{"num_hidden_layers": 19, "hidden_size": 64, "num_attention_heads": 2, "num_key_value_heads": 2, "head_dim": 32, "intermediate_size": 192, "vocab_size": 2048, "hidden_act": "geglu", "norm": "layernorm", "norm_place": "peri", "norm_eps": 1e-05, "positions": "rope", "rope_theta": 10000.0, "rope_fraction": 1.0, "qk_norm": false, "attn_scale": 0.177, "bias": "none", "tie_word_embeddings": true, "parallel_block": false, "extras": ["capped logits"], "init": "normal", "init_std_qkv": 0.0551, "init_std_o": 0.0551, "init_std_up": 0.0551, "init_std_down": 0.0318, "optimizer": "soap_variant", "learning_rate": 0.01, "beta1": 0.95, "beta2": 0.99, "weight_decay": 0.032, "lr_head": 0.0142, "warmup_steps": 200, "schedule": "wsd", "decay_fraction": 0.859, "decay_shape": "linear", "final_lr_fraction": 0.02, "batch_tokens": 32768, "max_seq_len": 1024, "doc_mask": false, "train_tokens": 105800000, "max_steps": 3229, "dataset": "wikipedia_en"}
Each number is 128 + 24 x the weight over its row's rms, rounded and kept within 0 to 255. Layers, rows and columns count from 0. Numbers have three digits each. The size before them is the row's rms in percent of the matrix's.

# layer 2 attention query, 64x64, rms 0.199, rows 0-63, columns 0-63
087:157099097110086144153134151123119098083144151138127126132116114156055124111109108134119135094130156089103149147114136161127106097135078149145137119105135139187136143131127086115108099120122138
129:139142091144116157140144178107145102114132184079098180114134126126122104152150138161175122121088152121133140153098130144104091104129118112134136118109145123177101148148131128114137113167117097
086:126118096126120102126120151086109170125136194123075122149124132132121131116122137162169146086141140120091128115085109132131118101116160149130136169099087128157115103139161119120121097125107082
099:117092109149147080128137105136128141128104092141106112121101147120104105125120133089089157130179112111147142116136137132114114182124184145084155160189113136110124087108140131140139142107145131
086:130205138111147146091111113154150113163135105156162130116139128143108133118143126105083145130137143123118110138147155072143124131129130136125133136141097164047148145102131119162119138098146141
076:126155152128116186141117147092166112143160133131132124153186132084121164139152109145152118136115150128114095143117117112139148135127128184132128112115187123114117144160119161157115109160116177
092:158113127133134127123154152159138151144098136139118118149120143176115128120149147101104096117126133134149139163186153113158151179107179136133120121195094182123137124096134115143131139098144127
081:153125149108118101096111135164149125143100113152172092133175146137132153113136122137069089113134142159118091100163119124157125173124130156141097129123100129174142140114124145131171154116141164
078:076132125125133093109144085130142110116067115118157076123124146148145086101106113093113131135152117137162067099135130093113137112125135111126132148159107112117105113108110096123108143147176129
072:091094121146077120158156123115117140127144113079141123107125080163131125100082105116176162119120125135144101115112134153128154059167113135153114129122141102126127146139147116125085125159137127
086:164093113125124118144140154112132166175121132131127133131144164152120123116128115143070160143123169124164107189122116095134152155154167140105091112133095104094163098133119150158117141139144110
090:132137145134099109132150166101084136104157147136119163127090134144114172175129131154150149131076111110091157167147153125146123130164081155167133115082144115099114146106118127141105117131129121
070:169132091160148107150134167115118145138110117123128114145135114117124147159107148106159113147129183130107113150100132111102112090092111102101104077112188142164131107136158127102133112170127105
086:130121141098106094131143138126159124072139115119133124140147132147094111122167122121098148096103129145061150084116115132073105118155098098131118134140081144156134105128116121123154139120109184
103:153134135142193144086107071113132149139105133086109149160136129110112117168160128118151113081108107144136133096110123110152126099130112116116141104101091095153109096122183140117107122115133135
100:129095152092085118086099125154096080130139076126148127108125147148120140134124140080087114156090112128119173161144127135153136124143139117157075118132108141095151091145117130104125126100133138
096:132154119141147086120121139115099138070145155149117143138130123105156102121151112158122173171124114080134128138146100146086124088111155112145125113144076089131129092123103080151119143131107118
096:103145148137113065074134134138138132123109140116133142153134107179117144149105160138115112129176127154136097165157135081170135155123154168124132155146114140103130129131101120113133111149164173
090:098113119141103108128136150085127115109137130056087121131098117090124089157149139183143178128110155113099149158116138127101137105141111122098116162167120146097120135130117172120124124129123104
103:113130129146142105156156119139107107139106101074177116119126136135057126088143124136143074141129130162116130128085095133131107171122119152137125128156083104124157129161130106109154109154140110
095:126121098112081135130155084144179114141154115109106087146094076148132092129103091158114155155116124140159101144125129168131130117133163151122154146121137148109139142116074140149155162142139128
095:101167127087132090124180158118107114115128106089129123103148082084129127132093120109166125114141136136144184153106129155095126123131162111124144120086136116110105140158152102104152145128163112
116:086169117133135114083143112135100175123101137146147101115149115111126177127155130115143147178163109167147111119140144098157192153116149121113128149141105147134134124091172126110153137110124136
081:123114116162109158115125099139111161112128130089136163118127147091154150147133150127135108140166147110066148100121132139149182125134086081140113134123125105165087112151106143099139084155140128
115:143086147153125107133128097147107170149171102122120108151143138140110131082131097088133137124120087124157082145156138091127139118138119118132101128146154070154115142090116151144108147133092171
107:150136166143151147136124160104097078091132125153126152095118138120124105140137128145109143123081116085134138102112078130149104088139096144126144167090144120152141145156173113149146084152120110
127:138136140141080111140106116117095113114139138141136127125143135162122170181118127116097132108137120121114156122106106122129139122148164120115162113204055149128159080119114101136162122118124108
101:134132112135123112139140143144150131119168114135110109126113109149161164131132161123139111118092133128145098093156170087138168161120153110115104089134135133095190124159142141157103140062158138
111:120117122104134122106145122139107091108132177101105102119135182128112093131130124146153138093095141136099153139088101119121154143136100147085139072155151138131139172164157161151133137096112153
107:136127080097140129112108127143169116100128121114150085146150133144123174146121141104109144074138121168151132130130139105152146134156166133149138134151141184088123115149128142192097130160130109
115:111122107125128107084063087135136151135086144153095126111186124126161124105142124101140144124141139145129120079128103117127130110155115129133115115131105158116173129145114153082165151116177116
113:145093068153093108147105138112149156134110123108107164119153125082131119149118147128138168138101096104142106138070093085119140105109124127146089115104141115118148110118125159143127165161154125
063:146124085151112111154100102166132155089132112156089147140120099132145163134139144173141100133133111121166101130141157142165148136131116137089104120145112142085120175097137145135123135119194127
131:147146125153139129088097101126109119133114108148142169117120159151140168161130115111163134137121137141196124143137160115163128120092144127113127104157141126098149145090156130128135122112212121
077:164151108159065110135102107121103101143131132146153130135119159135091129125104109112124142159078109102193148133111128138119160097107102138118104125170119099121149159092123143160109131108159121
095:124070119104130109127098130125095103142144116118120114153193083095140086119111168127127100124137137142093131138138105139086101135139093133160086131126125135162127105155115106127123116116071143
085:162133141182112092080120139124111103124130084200146139121123174108151114098107146099116133168110152145156163121146122097121141131127107126093157132122120137106126124139127096147148126107170113
087:097119150090171142115117123160128092156169105105097150123163107112119148134100105153122144131100159136098157156110077176122106167163121171142115124149133140126122138146109116126134097117089110
081:153107128146155156151131147138113133147133110137119143115164098145153074096087150142106153134092066107143125088150133167123102158136157137105129149148097134135161085089147117113156128151123139
094:126137102150114129090138127146126125126139089133102106085119119153123143106082090134098138113068149169166128154116166103147133099098166130100124104144136121112159131113111150106115114115189144
086:151124159119159139114119144124119119179112064109101153103135158137124107137122166123125161103124137113105121110104085070119153148189104114122137089130135141129160130120132148121076125106122109
095:121126118120139156134136176145065140174121162087092152146116137086102141105129151119147133142156094145148152162117124136129134142143118107148120147131135111124114130170151146114154136101065082
098:111147123156133123106154168131143123140106064152176145114115132122121130120117142126158155154118142116188127132085129068084134112124156123108124144126094103112149113105138125145077119152164135
096:151106115121127136169157131097135136113127106090098138087094149129133177138174096141173119096117135127127128142086095140128101154154124076139126162128083133138136115128108156124177132114105105
111:118157139137113146142132113118134137082160115142150119132138116118120090141118138125086130123112124094128166068165132096107179117110106154104148126109101122138168112116094144126196092108122157
109:161139149116064135115124161126177117140139148131118109126100135147094137119086117090129129157114120105116164136121096122165129138110106111107147139146087133155160142103112133175180093104155133
098:147142131181123172138132122122130122127136150085108114164093100080125176135082124098105128151167109135101119108148094144121113124145114142137153109119127130148105162135176127144123135141110067
099:113146158129078090136151110130109124065119110142148111134145181147119140112161176154101165135146081130114136176127174103146121109102139125139158141139130146130149111145125111118087128150134126
114:108145145137098125166095088132121133122131171085117121145108151126121156105130122157134137115119095105148126109163133101120117089179143144156126161094116137083080157143100114139134157110086096
105:145114088066110122112096111126123097123126143125131075130167146146124103132105131114143130124158136126116115091073133118151113125099120106134153147123186151119078113137108144082137110139103090
122:160102151104151126134108125134083133137134136147124125146148161082139165119094171103138119164127127098085170132161105116110125112141101124130179104145133122141128075159162165113124138115167128
096:141143143120139165136148147133135123123169133128158128178193100119124090149133083148113137133105103166149137106122136166102119152153101136103099106113158147138118160133165144102145166089133151
122:132144139121162081096117110147131132084104141135123158085112167150159149142079152134148132159135110083142143112124128097138142122105133138138137112082125127163130173110182109100137124162159117
108:113133094118090115135113157102128141153158108159137128111144104145133125140111159126121123116111128128070152218109125125121109132145100142130139158120115170143147128150099172136147185140107138
105:160091115150114099146142137180141132109085122074137083094157127110137144117107121120070116117123138115107145107129109135097126111167100147122139162103118128134087134139123090168128113159094122
105:127162110140104132144116079131115109129123175176118145121082154198122137127123120133168115129119121138147114156108164114131147102122129129115132123160113099129165158125126181132100127109177161
111:078119151145127081144188158127126107156146100133145150109113097082152112136150147113093159155135125122144105107131132112140076144120115109119112138139172139079113113142134161144168151113127144
119:124142142129122127152140142149128110116114104115175130150136139166132138142175122117111110137162125154129130123126106150129099095118126090109155124177161113139098157152121042100180148112147107
107:117153123091131123136108156095179122168125153067136106121116103126130114128158145133156103129112127133079146106117156164163112107166118084157127169123140151134146128125127129100115067143129135
109:098088093065095108147125146136123134150146124119129157110132125156085133142130093156106109124146115116121114118182074156073134103117141151131133096106140137120106141110142159111163127154145104
117:153118144109125098143110125091088116139133153129133096135115137077134105083152138085119157108096094139109092097133150171123165091091109158140112141091095118120098108157126130127171124129128123
102:156131096130133170150097140092126085162135115146096130118132143126144079075115166143105115085110101094113148156143097107119110136133173127113085093129141136158136151158115130166131131125139130
102:147084159171092134172148129122120127087140113149124138126138129125124101123095156143153108136156144106147152165152149136128147131200123116165100174121125110113149150127153167101123128103091119
098:179094131163154144126089121172159125127111121146138158160149115156140149142112144116126078139116110154140107139136120124133105118098127136137088128110202103117152068143138128123126105100152138
# layer 2 attention key, 64x64, rms 0.214, rows 0-63, columns 0-63
093:130139123118150097097056108165087154105122091148165119109090105126149131138114094099099096145139088119131129104118117126124144153148141127120125103189122101107141120119090171124117135116138136
094:123114137150107140137097101152147111116112158092133132095165132120114151164116154134147121091174136118117151108118117086167154165097149122148106106079098173128140155158141077111124121153131125
082:142128103117118147119131119144124083137124147096102123084122109093133118139098144139147072118108105079117104065096141118112134103125135099130081096118112128068087129133129127117120114170125119
084:121162100096146089109152110140180143136114158173109156112088120115147160132117140113142131076125106129146081092089105150117124156135118128075123108139130111145132115107117172138158145111137146
089:124131134145142120146148161119128153100163085171130130142098094168155136137125112146105127121118155152100082146146164159133100075117120107109138099166100127183130132083113153128111137104138139
070:150124123129131152154143135145120129141132081116100084100154118129124138123151161092102134114135086118093117123168135131105180089141128139149116159146107083136099169145161128174093119123172122
086:130192137125091141134144104068137150153171131192156154111100132166158134108132113140148147130111163127165108128126087139123122122167112161113103129147131120150097119104115145110115129141114116
081:140125115126125113132131137125134160136180133154151113123077137133130119099118078135066105143144158127108079138139134162131109132106111057119115136141160114156108137073138156156136104117123130
084:083145128124086142117129105115114125109156128181142133155091165145165145091115133123160163134118131186123109120130100128111115143121113160123118099153108099169136173115103156111105110098108157
076:165120122115150112128103152112104109130107122081112128146130161120127082142128178132098145129116158174114136148158152116166155167160159154169120120132100148159127091154102112128129104139125176
093:130141113147116142144147103122173148150162115154127141121123111154160158159124124092156156124125120125163061102104119105127094132172157147136127122174177151135134154114126165132095108120169121
095:162116129142132114132087133119129108123115109094144157093142116087125086196161136113136154159144148103132138154119124114155161142121122152134181108114123127084121080130154077129126160124145139
077:131121191087080120112085102140158098118146121172094147110119135118109120160118134141135121125146146128103143107121134146128146145162148143144161156078103163111142110132090102117144097113088108
091:126147189101176149143115154131138139126136111108155128095158129144125102157126071130091079149141150148121150142124172131153129142116115100116109130117137067151078122128155137110126117122121155
105:105148149129138138120133108159135088130086109146121158126140082142077062135100173108156138117139146134136133096143138141108153119157079148070125128160156133119117157141133139132119145153111147
090:147169118142169108102133131115136142097147150131147137118171121162123137166150115145146135130092191160188146162120152129112081119139144148162146108140161112139152088129152137132110158125138121
103:099115161115106140122146125148143123144122124189132133133117077128108167078131141140169183133175120120132125132138142098126101164096152144119155108124101116136101135103136119076107165121098133
088:135128110111118117132123112107107138143101149126124065124104172162176123171135100115137112148140138140092149067066139117125131089139085136142116114161131106127153129105142161131111149117151110
071:111169129119161093126125097130097159169119126144134129115146124104162168166144102129128167119102130130093140084154141094127137144137085160109162146132165148119115148100123159152106086143163110
114:093142157167159105086143138135186131143151122155157113142122110148151098123128145171099127109136152116187135083151133125109142149148124115113137143135129135166115175159089109149137108103127143
110:115150121171110171104098112129079115117079137077083121125132162097150127141124123122126115104098151107094156156115112081146134143156139108167124135128115121130143137142110128150098081115159110
099:142100116125123142137072093077112163099132106129068121156103137120163129107131149116110144174078155103117141100104120097129170144132129124173158155105111123133156104124136136133126146150132112
110:144124111102138147153126117146123103121090170132121117131133131109112153153140184155113142131157127096110115109126165149122174182101143122136159165083108163116131126171124075159131157146137117
094:114140113079107135143118135122087116101111168077132109110152149103124111174094164132094098129135116107114161105158159128127111131133119147155113114098119151156171154128163137163149162147126093
127:103081119128147116126136120138139104130094140052102121123142099090103108180120145125130114080147103133133143133126136111166146119119171134144101116071146160105119098150119121110113116165125111
089:155151075152142113111137119125127142099103095153136092086121105111102123169079133115163110148143136097128107197119131109090139086128124124103147139132117148141144106133166137123143130150148166
107:128153096159122162114088055120121152143099163151115173100157100104101126132110092120158110137114117124116134111143113112121117114137133156134166125140121098171151130156189145122136118153112136
108:117133149124116094142140159118094145155128094118105126065156126125129118148092161103121156139120151108139172172094099129133103125150108111160156151105132175114137131172109100129130124184135121
099:111121134128125103084129111153083155148133136126104170106083128163126101138105059126122114147112112145095116091166127118130114154082092126096112094112119116149119112118137127150151077127141135
093:141151139130145121094112110119099160130135114118147116101101143114120118148108176167065140146108101134110118163108127152165132097134118152113139145109180092126121141154153192157136129100098120
094:119131101136121127101111187120130137126123151064094157123158165101145149104072141134137135157109142150090139116148121122075106121139129105112122110142163170112138143153162149127110150159110135
106:106107110113125116120138150138130173132146139159150103134093119145116146134104083095107130121138128169132094123089123175124088145165130145126154135185180151160117126130103161135080116115126106
092:128160138095143110168177162168149116164128134080099092108131148079106099111136174105112140111146154126084152103145131158103121132147135086143105135132137144144114140137149126117090155121129131
107:128137127132096133111074134104093128119123093145143132159145112184150162144144109136141130135109119143135123154080146104100115118139091194137142125151109110090120124133120119114180093084150138
089:110156129154137144132119122095094122134099146127170136145089101171114115127123115095109099134113090144170105130138095146144122119113138144142148146174139093113095115086096095115170169094132101
092:136151132108136138080113133131149133145105109094167149136098115104085111140136121111145125107131160145092190092161130108099140151108130113135128192121103145121153150172120150142123079120136116
100:122174112105126129125129119090121126157054102147175108141131098161098143128125148134102136119119102134109146186145125141128135096145111136123114146155059122140127110117116134095141090103148118
090:160130221164146108110120091118107149110129136078162145088115132117153116130118124123118123117162139132123158125160093112140136114095120128170111134095114123094109153097119106120120127111160115
095:108104197135107137110136162125130139102150112141105135126151131129152080135105131144157137133132141124111102055152125157108152109145165163128141128133104095130100109137150065123108127137092119
088:136119153123089157135136105106140124133168161140137145115093096174151119138123091150165141150149113157129095121160129143104122097136145141091150090162129111102109154111087076095139088128138130
104:163102151103152145079103114141121149157126117134106153105151106138105143106110173082114138140137140109128115146168125140120148085115152102131105103113138116140133076073153113103093122167142106
097:140140177156132093121118107145147105114136106081120181126086091071109129173107109106146138146140169079140154112148133090108149132138113114130133149116134135113140112148165122120109112157128105
106:099150135135130166183124121110106100107128138158107142133092126149123112143153165137093109128092138115149113115170146136157116167127151145130141093187106111123143120160107117121138109140066164
097:167098142106103130122104107129126145119112172124120136132140152113108068146109080132125146113159116108146126094156127148095124169129099129100130107105147152162062138115156107114160156152160129
118:045101126152152151110149150148088139174143128175154109136136101114093104126138088111113126157135131155112119130112114120130099150161101114140114151132150180098115123129130109117142125155160143
114:119127105114133148133093172120105101153117143129173102177103090165140142164113111125137150103171139130140151102103118105124127127075129145123155149179138152117155119111163081125117128095134108
088:122159129141109109135083123133128128134094136092109103128145126124104104136098119139193125154065125118125160102101129101114154092092080149112147158133149091099096122112139162148143132156144124
106:134099085154136067105138148111164129111145085122105175139120126134114166125145131111099099126120100174109084114133121122123121125150148152161130107166107120150104107133098160107152144110173140
109:104132120093130147152137100141126097079107155110140148112103106125112095136120140131087119129148130090149144124092143131158175114124159140123133153076158155155144063155092113137114161137109118
108:186131122173115097133080103135139113157146092120146184165135122118186151120100126106151134150126099127130144138122137083154090155146167142106077134148124126144145139130124117117118145124121136
118:134133101077149115135124115122125147167095093120126094132124083097108177162099149156127136174119130091105134141137110159132141086132064131102129132091116114107154122147117122132153129145112094
091:097106126134130130151148150170116149107148136108127130123146090125108119125143109113142123115120098232144097105110139152152137131121130166123106121135101082140142146113102075089137124134134101
107:108134119100119152089134118150087126129096151120062122139110128074126167098102144153111112116106133147144140137094114144151133135116100143140126144108114155167122163152127103118068144177138112
111:086119095104086134132091116085095153130110105109178121115085147133121129134102112129106126109142146119126173180125115164137110119153127142172124144124125169109125151125105136102145083112166111
158:121126123138096130130123137114147116131132106177155100139096104183136126102149146118121132122090084175122079121141141118125120119078119141113141130203129097127115130148101107112145131108105175
084:119137132129098097125115136177140125170141119114152149154125102166120114108136097126155096165158131171113102079131133159094139107144121137125123124149149107167155063145106106080128119123137148
101:115096101144158136097120134170130147137150125147157115093109145146119135115140120167107070098170148119128112153163144133138134154153114143105138131141078089167092140142098092079122109128137141
110:143122125122153074134135121161142112147121146092113118130092118116099129108123122117123145123112091118132095161143124124165142158104070114124109179125167112163110120161160178113079143127118096
108:139108103164133157092082127123126119117137176130093150171114123193152146142131129110149138095123108134158089138153156132133108132153138144149124077110157102147156111114108095142144148104100146
125:131102165122139138135135104109109083159136129203136121139150163142137148106181093154129139112116122168115102104117100123116108174151117150086150136131157134161136119152115115114116109086130104
106:099165116157140119108142128159117119102175137115114137133115091173123092114118107145114080159101086124110122150121140122100165094173121130140130133134117106162179142140168114149148090117128099
108:099099159128132106126108118109103175120096125127132187176133136162113084116139112150164124152145120149161132161129130124148145105123116131081117088154157134091144149135116158122132113079129096
099:137130142109125140143151139120127119129078103120125154136111096176101116116152124136133101118142101142156120129169135139077124177142138159154113089185126133144116104109082109141162099144121181
108:148115147123164082132116105126128154122127098113137107092087098103130094123160176163150153086098133103109164104124134128143131100140120119121091088104122132146128134157110134152089114178092125
# layer 2 attention value, 64x64, rms 0.244, rows 0-42, columns 0-63
079:135163101106107172099132125111133128185150133129110097123127123166149129112149106132151091081112157128106133139099130117148109149123087164133147105091130110162103133137171112133070110112115155
091:120112146123120123096131153133166139099137115158111125082158076100109086157113114115121134153142126099099109135156129114122138143099141184144139096151169138152110127137126138160119154147199137
081:141156139138075146129117122120130123107129136123101185167080105153157124093152110141189123113094149084136169141110077106112132130142086128130134119125095112152120122121149136151116117115119159
085:119153105151140123083116109114148123114107156113089126158122137122121051094169124118118116149092133102108136094130141107113087153126116137124157107131121104140126114164110129120158156126096193
090:152121129123146167126125098134138151131132133105126143094112072122150114130131112139161137120134130169145085083105109153172156114129112117139159091162083084171151100107144137116136166164119121
076:155136157123121128096090130151119094143105160122119151110136114089128143082122113151110144141144139168132142180168077093148118119135148177174151119101124141133103162152107135144146133090113121
081:159135113120141140115112177125139124131134135107098123140126128157143171114149107159148147117084115095119134124138147120135159105159132121216164144119114129114116077144118090135153096107086146
085:123081085142140130113103085104127122107132089120082158137113096169114130101106093155150121122105143128104137126132101112096170141115118116130155162090129075127103104125082161144140134128146120
091:121165156143152139073115114090128138126109076096130167110179128132119140085139112122126116155136184144094130121131124098127145156121078089155130105110118102111155132153144143132161119110137139
088:143138116124117124129159154142123168175127127121094145118130120168148153162078203120115141117103126123101083142144139124160127169118098126113115114118160134157117121124166157142109095122154089
091:126133107096135093128105114163126142120151129156167101082126099106148159156098150099127124165127121166135114058105134163082143135121124136131103093115162118141136162145103116169134126153112133
080:093140080127132157101130110153106116145134155148115134143089135136088115150153107092107091109119120130126123154101125115161120174103142150170146119128147174135079119183111152159128093125135142
094:131159164098127128155161080122143125128132146136088155134129142110146127108154077123151105129121148162138098090094093152137137107141111098114109103139068123133152120133116111124161157115096181
113:159157126153129141095124108124178154147145133102076180124151128150116151112174159110163124113135125146127147135141132086129110137124148101110111116150075141140138119090134103103132160138076150
102:106097109114141101138120137124112105123120071122153120102129120132153102144071132134113137138143121135114107084154186121103113117130152155108120154119195112114101114147122174148130154132107080
114:126146142172098159126152126125144102158117139102144155179121145145156161090144159118195136122127134130126121133146115141125102144079179096109111119086163109119134105146110087104127118122151131
096:119118091117156116135123141125148079146121106154131094077141143098100084168075173094164131138120088122093139102139156121097126132123133145139121145176148142134101117112121151134088129125115135
109:150114162118163105133130146123105100128147115141139100112108109169147100126074164096112131114134111133107125126098153193126146134151125128116109145153181171145109169144127136154160110140121085
090:107144123119140141120129116076148078119152092131133111130144157160114101130122184134161105166111209118103124117095119132124125131133112127120165161123107148102119086109127111127098127141152158
090:149102114099129110130164164093098135145110130135116124076123157139100131094189145081161128115112117121139101149090085089090135118111092118149108121105120144147162120126135112119101155129099122
098:143153108131149100137096181132123079135146106155105155129104112140113159138136195152174134130121160143122113133121122132133106166111103136121107147129182124158151126113143129162101113141079103
099:108137155157103125096137121107159121142071074144093144130130094133137159107119142126129128105127139175127142109094152137120109096085168111107083097111063164148140137122126132124124127115124133
092:170137129108111115126127153127185159103131140140116166110142104085128135092137103144143125146095126132126133173114101104134065144098128137147122152123125109159135152156139110122162068122134174
092:141135129152137145121173141120131149136111107096117138146159122150152106169133128103082144122106131145133148200122109145123145125161143177148154133168161131073118145114136136165134073124138121
086:142140119085138120122114129151093127099168138148161086118124097127136142195083119117176101149132106131140108125093119119133156138118161120099146097099104138148121135128166154119105169143090110
080:138145148120112168118152138108107124134150119112151137102105140127149091173120163145152154131128124144147106156033150147072091137128155101138119125119122126131096112095131140111092146136108127
091:117124112122096107089109098141158148146104146099117148136158145123149120130141058125179119133105142166135137100136109107151102157136145132135086120140121155156147131152108085104128133112152190
088:129153129125134117134107173135108118136137130119113089166120128130164115155112172121101113097164122123152146139109160161127121115131093087097101111142140120154104040100119144165143113146138105
091:139140154169087118095163087095153100156136129126144130139125107119154152111117149124140112140119114151134078069145118107162115146159096104144127185096136105148124091140097111117127132154110142
077:139132118124097108150092161155144117136159102111144145128133168145115115117130144107146114127118088127100148157160140200138145137124116127112087114074138126166086157074122118105096124128148116
101:169097106121169141157109074101136157143095116159144136170138104106175146094110133139072148147125119126128115114177121157121160130154112124138086132130096130106125121103119146130122135131100095
093:115081101132136134122118121127149130140082152141161097125104132118093089117154159168117115122120176106113119136137093131127124085106095150114089128148145151091113108164108087126112111104153081
102:102148162129131136104149128169115103172148131138117083148140136097133147115116179097108130144048113124119143131155110101158101155186145138107138091146142121142138139118128133154116117094127126
107:150152137125167115146121114101134142107091116162124120103134105077122186158167161155088110101136108142142117140139126107106086148158158147121160119143117161133113120124114097162118170160142105
107:122157139118137140127149170108114103153119109161155116121129096085141156118100154118143164162141113146122179152125147117092099081135134156090128153153106162072107146108133137128126138144093096
123:167132171119092116118157121132118138126141151132115109114132128136162107152115065120160124107155093102108104113125136127140191112137119114158114173159169123141091105141119130098107163083140129
120:150116141081091111166131103123115144098103128126121089137137100123129177162094117130175140139137128151143088154158160129158127094096149113130119143157141115140123095164064108122114144137114112
100:115165210142129136149150155137137141117077113135113147142133150109131127126147114101139146145146163133089123097091101117152161117115112154147115097166156147104141107106091122105105099154138099
103:112132095126114158130123106102139152102145138148111125116135121136172122143139109129124063177100137159163145086148165129078129111154138163134158119118164122187136121123128098122098124145091117
117:169169141141129109162117149160138124071131133123145108135177154101132116103126118140109127161149143093177090114151141129123162135143106132131142151115100098125121155159156148091106072128141141
103:141107126142108115115121126059147153124118139133163085109110117115156161144094150120159125112131172104135131103161141107140110166103163112140116124137130103132105049140105167109149132143137129
102:146096154130122123100118152103125092144133096117090118095157121103167136084118126103152139177110124113151149145170108125130123111138110145115118076152110127186183116143154128142098107133106118
101:081125131147174159105094112138112103122108152117147155136154120144126146139132144064124055115135125117101107159112130154149120143098149112136160079111127168097133115117138094137156136115128120
# layer 2 attention output (transposed), 64x64, rms 0.219, rows 0-42, columns 0-63
080:116124160146131162175119154107127126125136146144131126101128125153150096134141087141137155094148183124124111077082135141175098112117166098112176127114133138143096094130136156145126113096159137
098:126135165109120130137109114161114115076086157114121134146093149166109123099118134138156132160124133128161152101155151102126156159154126093083107144075115146123119144143126119101083098095154145
086:087129169107117098155126144100114139136120107120166075127143090113138109139131107152113160103116106136131121140133149095105050097118099107121147161126134102103085131142135147101138154107162130
087:129133143130146188161103167135102104129152143081132131146113122129156115125134110104157117157115081118139167115147160098112097156117092112126110103154136068152111130139096163147118140133097151
094:120125152107137143119084103113172133135087170142150125106147123120124137135124068144139108161093129169143105090093148119168122141147090152128111130153153121106126149174088141144107145130152097
082:134154104107166076084145125146087162105099141172091128149111122117112125136109098126151090162140094137109127116118108102153108135125136140102167140123157112155125116126159089105152133110152172
089:153151136121200148155120123134114150152117129112155110115174167167074134156116115160125104119164116134099162125106109108116094120146125152155159098135098105139149110098129135121157101111147142
086:108161158119121128148137109126102129190106159092133146104128097148135133142103163150155164174140131135125102135103160111103123116072102146114137136123128119102175088135142108103092105143138160
091:175141135121112119147157144130128152124133134134181102123128117147131130082106144124169124181143124148174124147120173157142150146081138139078137146119120108142121066094103124124120139124092117
087:141110136093089147156145139099114114088134103124143135146135080097111085145115114123126106159116134105082083104091130124129149124109122136146143146095122175115098119110125161117170066119132133
088:144153105067107161133124114137130146166149132121095111107105104172144141143108105134095110129145127084167105124137118156168125108154147120096089102144156106111127150132120158124072087128136125
084:163130182097143152122107099123072132101171135111092137113110135127158095128141134095136145142168156121134162108086105120139107122130109126112125130152132152124154126172158123090167099096128156
088:152123117146147150147140096143157119165096114139121095152109099130169151124136104121118134129112131155158086169125135148156107133165129143149118177165121081142103146178085172131146150122119130
101:106117100113096170114139201117169128089100148099152099135147137146097106157172153138091132147134099173156113130134125121126100130132111124165145173159115128109111105114132128152121128150133139
105:118145141139101123132145122125124138125132089139126161123088107155086141144078124116145142097114133101096139094119143131147149108111122184135098094101119090141154128160128103143092094180101173
109:107145090117127091145112141098106085135098094148192126119126113101155083145133127164112127149155123070144137120132105111107116120111174134161137138133112139097120147119075096134133130153109132
096:140173131123126169129169111129133132125168139113078143139130151139103090154139148100120118073132167131115108120147138101130119153137091133098123096150105129132138172128115082097095075142118140
096:106127166129120146104151094163097142094132156085103147116096154148125133132113120136143135104135126091125067096113132145099130092143157170177083113146136136152130144104122110149153139168125134
092:144140135131123147146104133182125130124141150121099148090119133103129088138109105122116179111125131116151125137124158151068161103122133103102197144160082113113124103108083126097129134154112127
091:134157135092167148119121142132145114132087126121129126129147114206116135116193140131112137113127110111078136183089154154135133152122175112117148159144119161128113129136110110131129116101105102
100:128138137098100153154183168118130104143133167136133139122134126132133081192133081124104138088147140107122113179117091157137155094108133145123113130113139121138111117150128102097144138137168161
101:090116115118074109138132154099106196113099095127172129137105109124109094160119139118145102164109119151151122163111123147110112144148171130138110109177090113113119123140101110133122100110121102
092:137149135084129122107125155097140107113142113119150097160122081144170145132102099115111095119170141148114114156135095113128136122152122082149140101072128112136101137083143108143114115066121145
094:118120130105133134112125125097062152094137145145129115137126155106136147084140138121142105139167167134062134115136124124103101090140081146137157138091088147126156126161129123115129113142160084
091:107117128102137136110125093132131164127104134159086104082146117140131126145112138141104176070124139182143146106089118121162169140130152129104118152140161162094112171134135162116108129137120154
089:099112134131180156113158149109162145095153109162163122085113084118138111153085136111117168120143141118088132136087136134098119117157126103101137107144153162124106150151088126123114108162149124
090:120139142114124120166125137098131120106103116152146114095116099114156124119159157121133083163125127105162105149148098116146137180142126083143138138132086069100124157101167164126105097104137101
090:122108143116132127152150147147112127165128090139140135081087172080132094132147115121098112094125134148111118098151160137085112122123143123143096104143132148148112102174141156102154160175130090
082:179116131132131082154121125113119121139116119121160145136170112149112066147147101111090148180139147119125083128115147175127146114173098107147138115117149112146106151134096140122140120176108111
085:142148125146142125123170130101143108135129128156130143125136108125165134153117185118115164089160106104147099068161123175125135122120151101151123163142100176142128118088158098122110135130169115
101:147144115132114103094116144136177112159146121123105150158125133131082180142112165097202129135120120149134093114118113158148096110130118136169124121096154113135170131117113137094134131170123110
095:130183111129142129139097166164134109108170105188107165138124160119117125125157093138167133145099144073159139158110140120116113104170113124135155134120123152116161115129148097121136151126144157
097:141123138146105088127103115142119125129178110124106135132151103155189119144135106113106130113117138101092145145138107137106108108121119185104131131130097175118118153127092092103141146060101111
106:098169141110122147109141154130067154143143147127099149116136114111112114126133155120159112112151130138108133145095092139152135138099148129138103064160071136152142149127110092076152140151146120
106:108130117126109134153142128135103158175158115101121134083140097160132126114183140170133117092072112140134110114125129140111131121127179133105084080075131122107129120121130130158137154108125160
113:128114120118179124140070153110167079145154118122155123154129093135131137136170099126166104125132106116108106153115114111134104139104108085122127142132076109164083118126153153135122140119164100
115:123119196082129170116153141159129109135118132117107145117108139121122129168170128123121069123124128128103084143111139123137139183101151137135170162125076122128122095136120115166138117129154135
108:137131112158098125125095108120098121114147098139165111107189108156129124153164112160172117154140147147078137101126123161116145128146104153148158124113094126153162078119166137128139119152143156
111:101172134140145109120129131182128156102112090143085154135115112136138107124124149190156105105146157116130144109112102090171178132118110086129124178150112152113145158134134108127135120114129109
120:077147142129120125118154159146104103139105114122199075166098126140149112150129159139094122150153128168133148127146116140116111150133135074150136133122129105162116147087119109142140114084107137
100:123122126145123130161113139146117130112124121119113133108141078116111112113133160100102123092159070104123107138127143141128172109113135154165176166174105096180109120144140118155090106130106091
107:111139107202131119136157084175114137091154150138120114140117140099140128149169107154124144112144131120121120126126132118078133162135131164150099117123097140066123142146107094155094138125154120
099:159147142110132128117146079143083139139123140104144126162124131124130174131084108129140113142168102131095129156122146149151154096113083154138114133070188153143122138118133120099123125145159086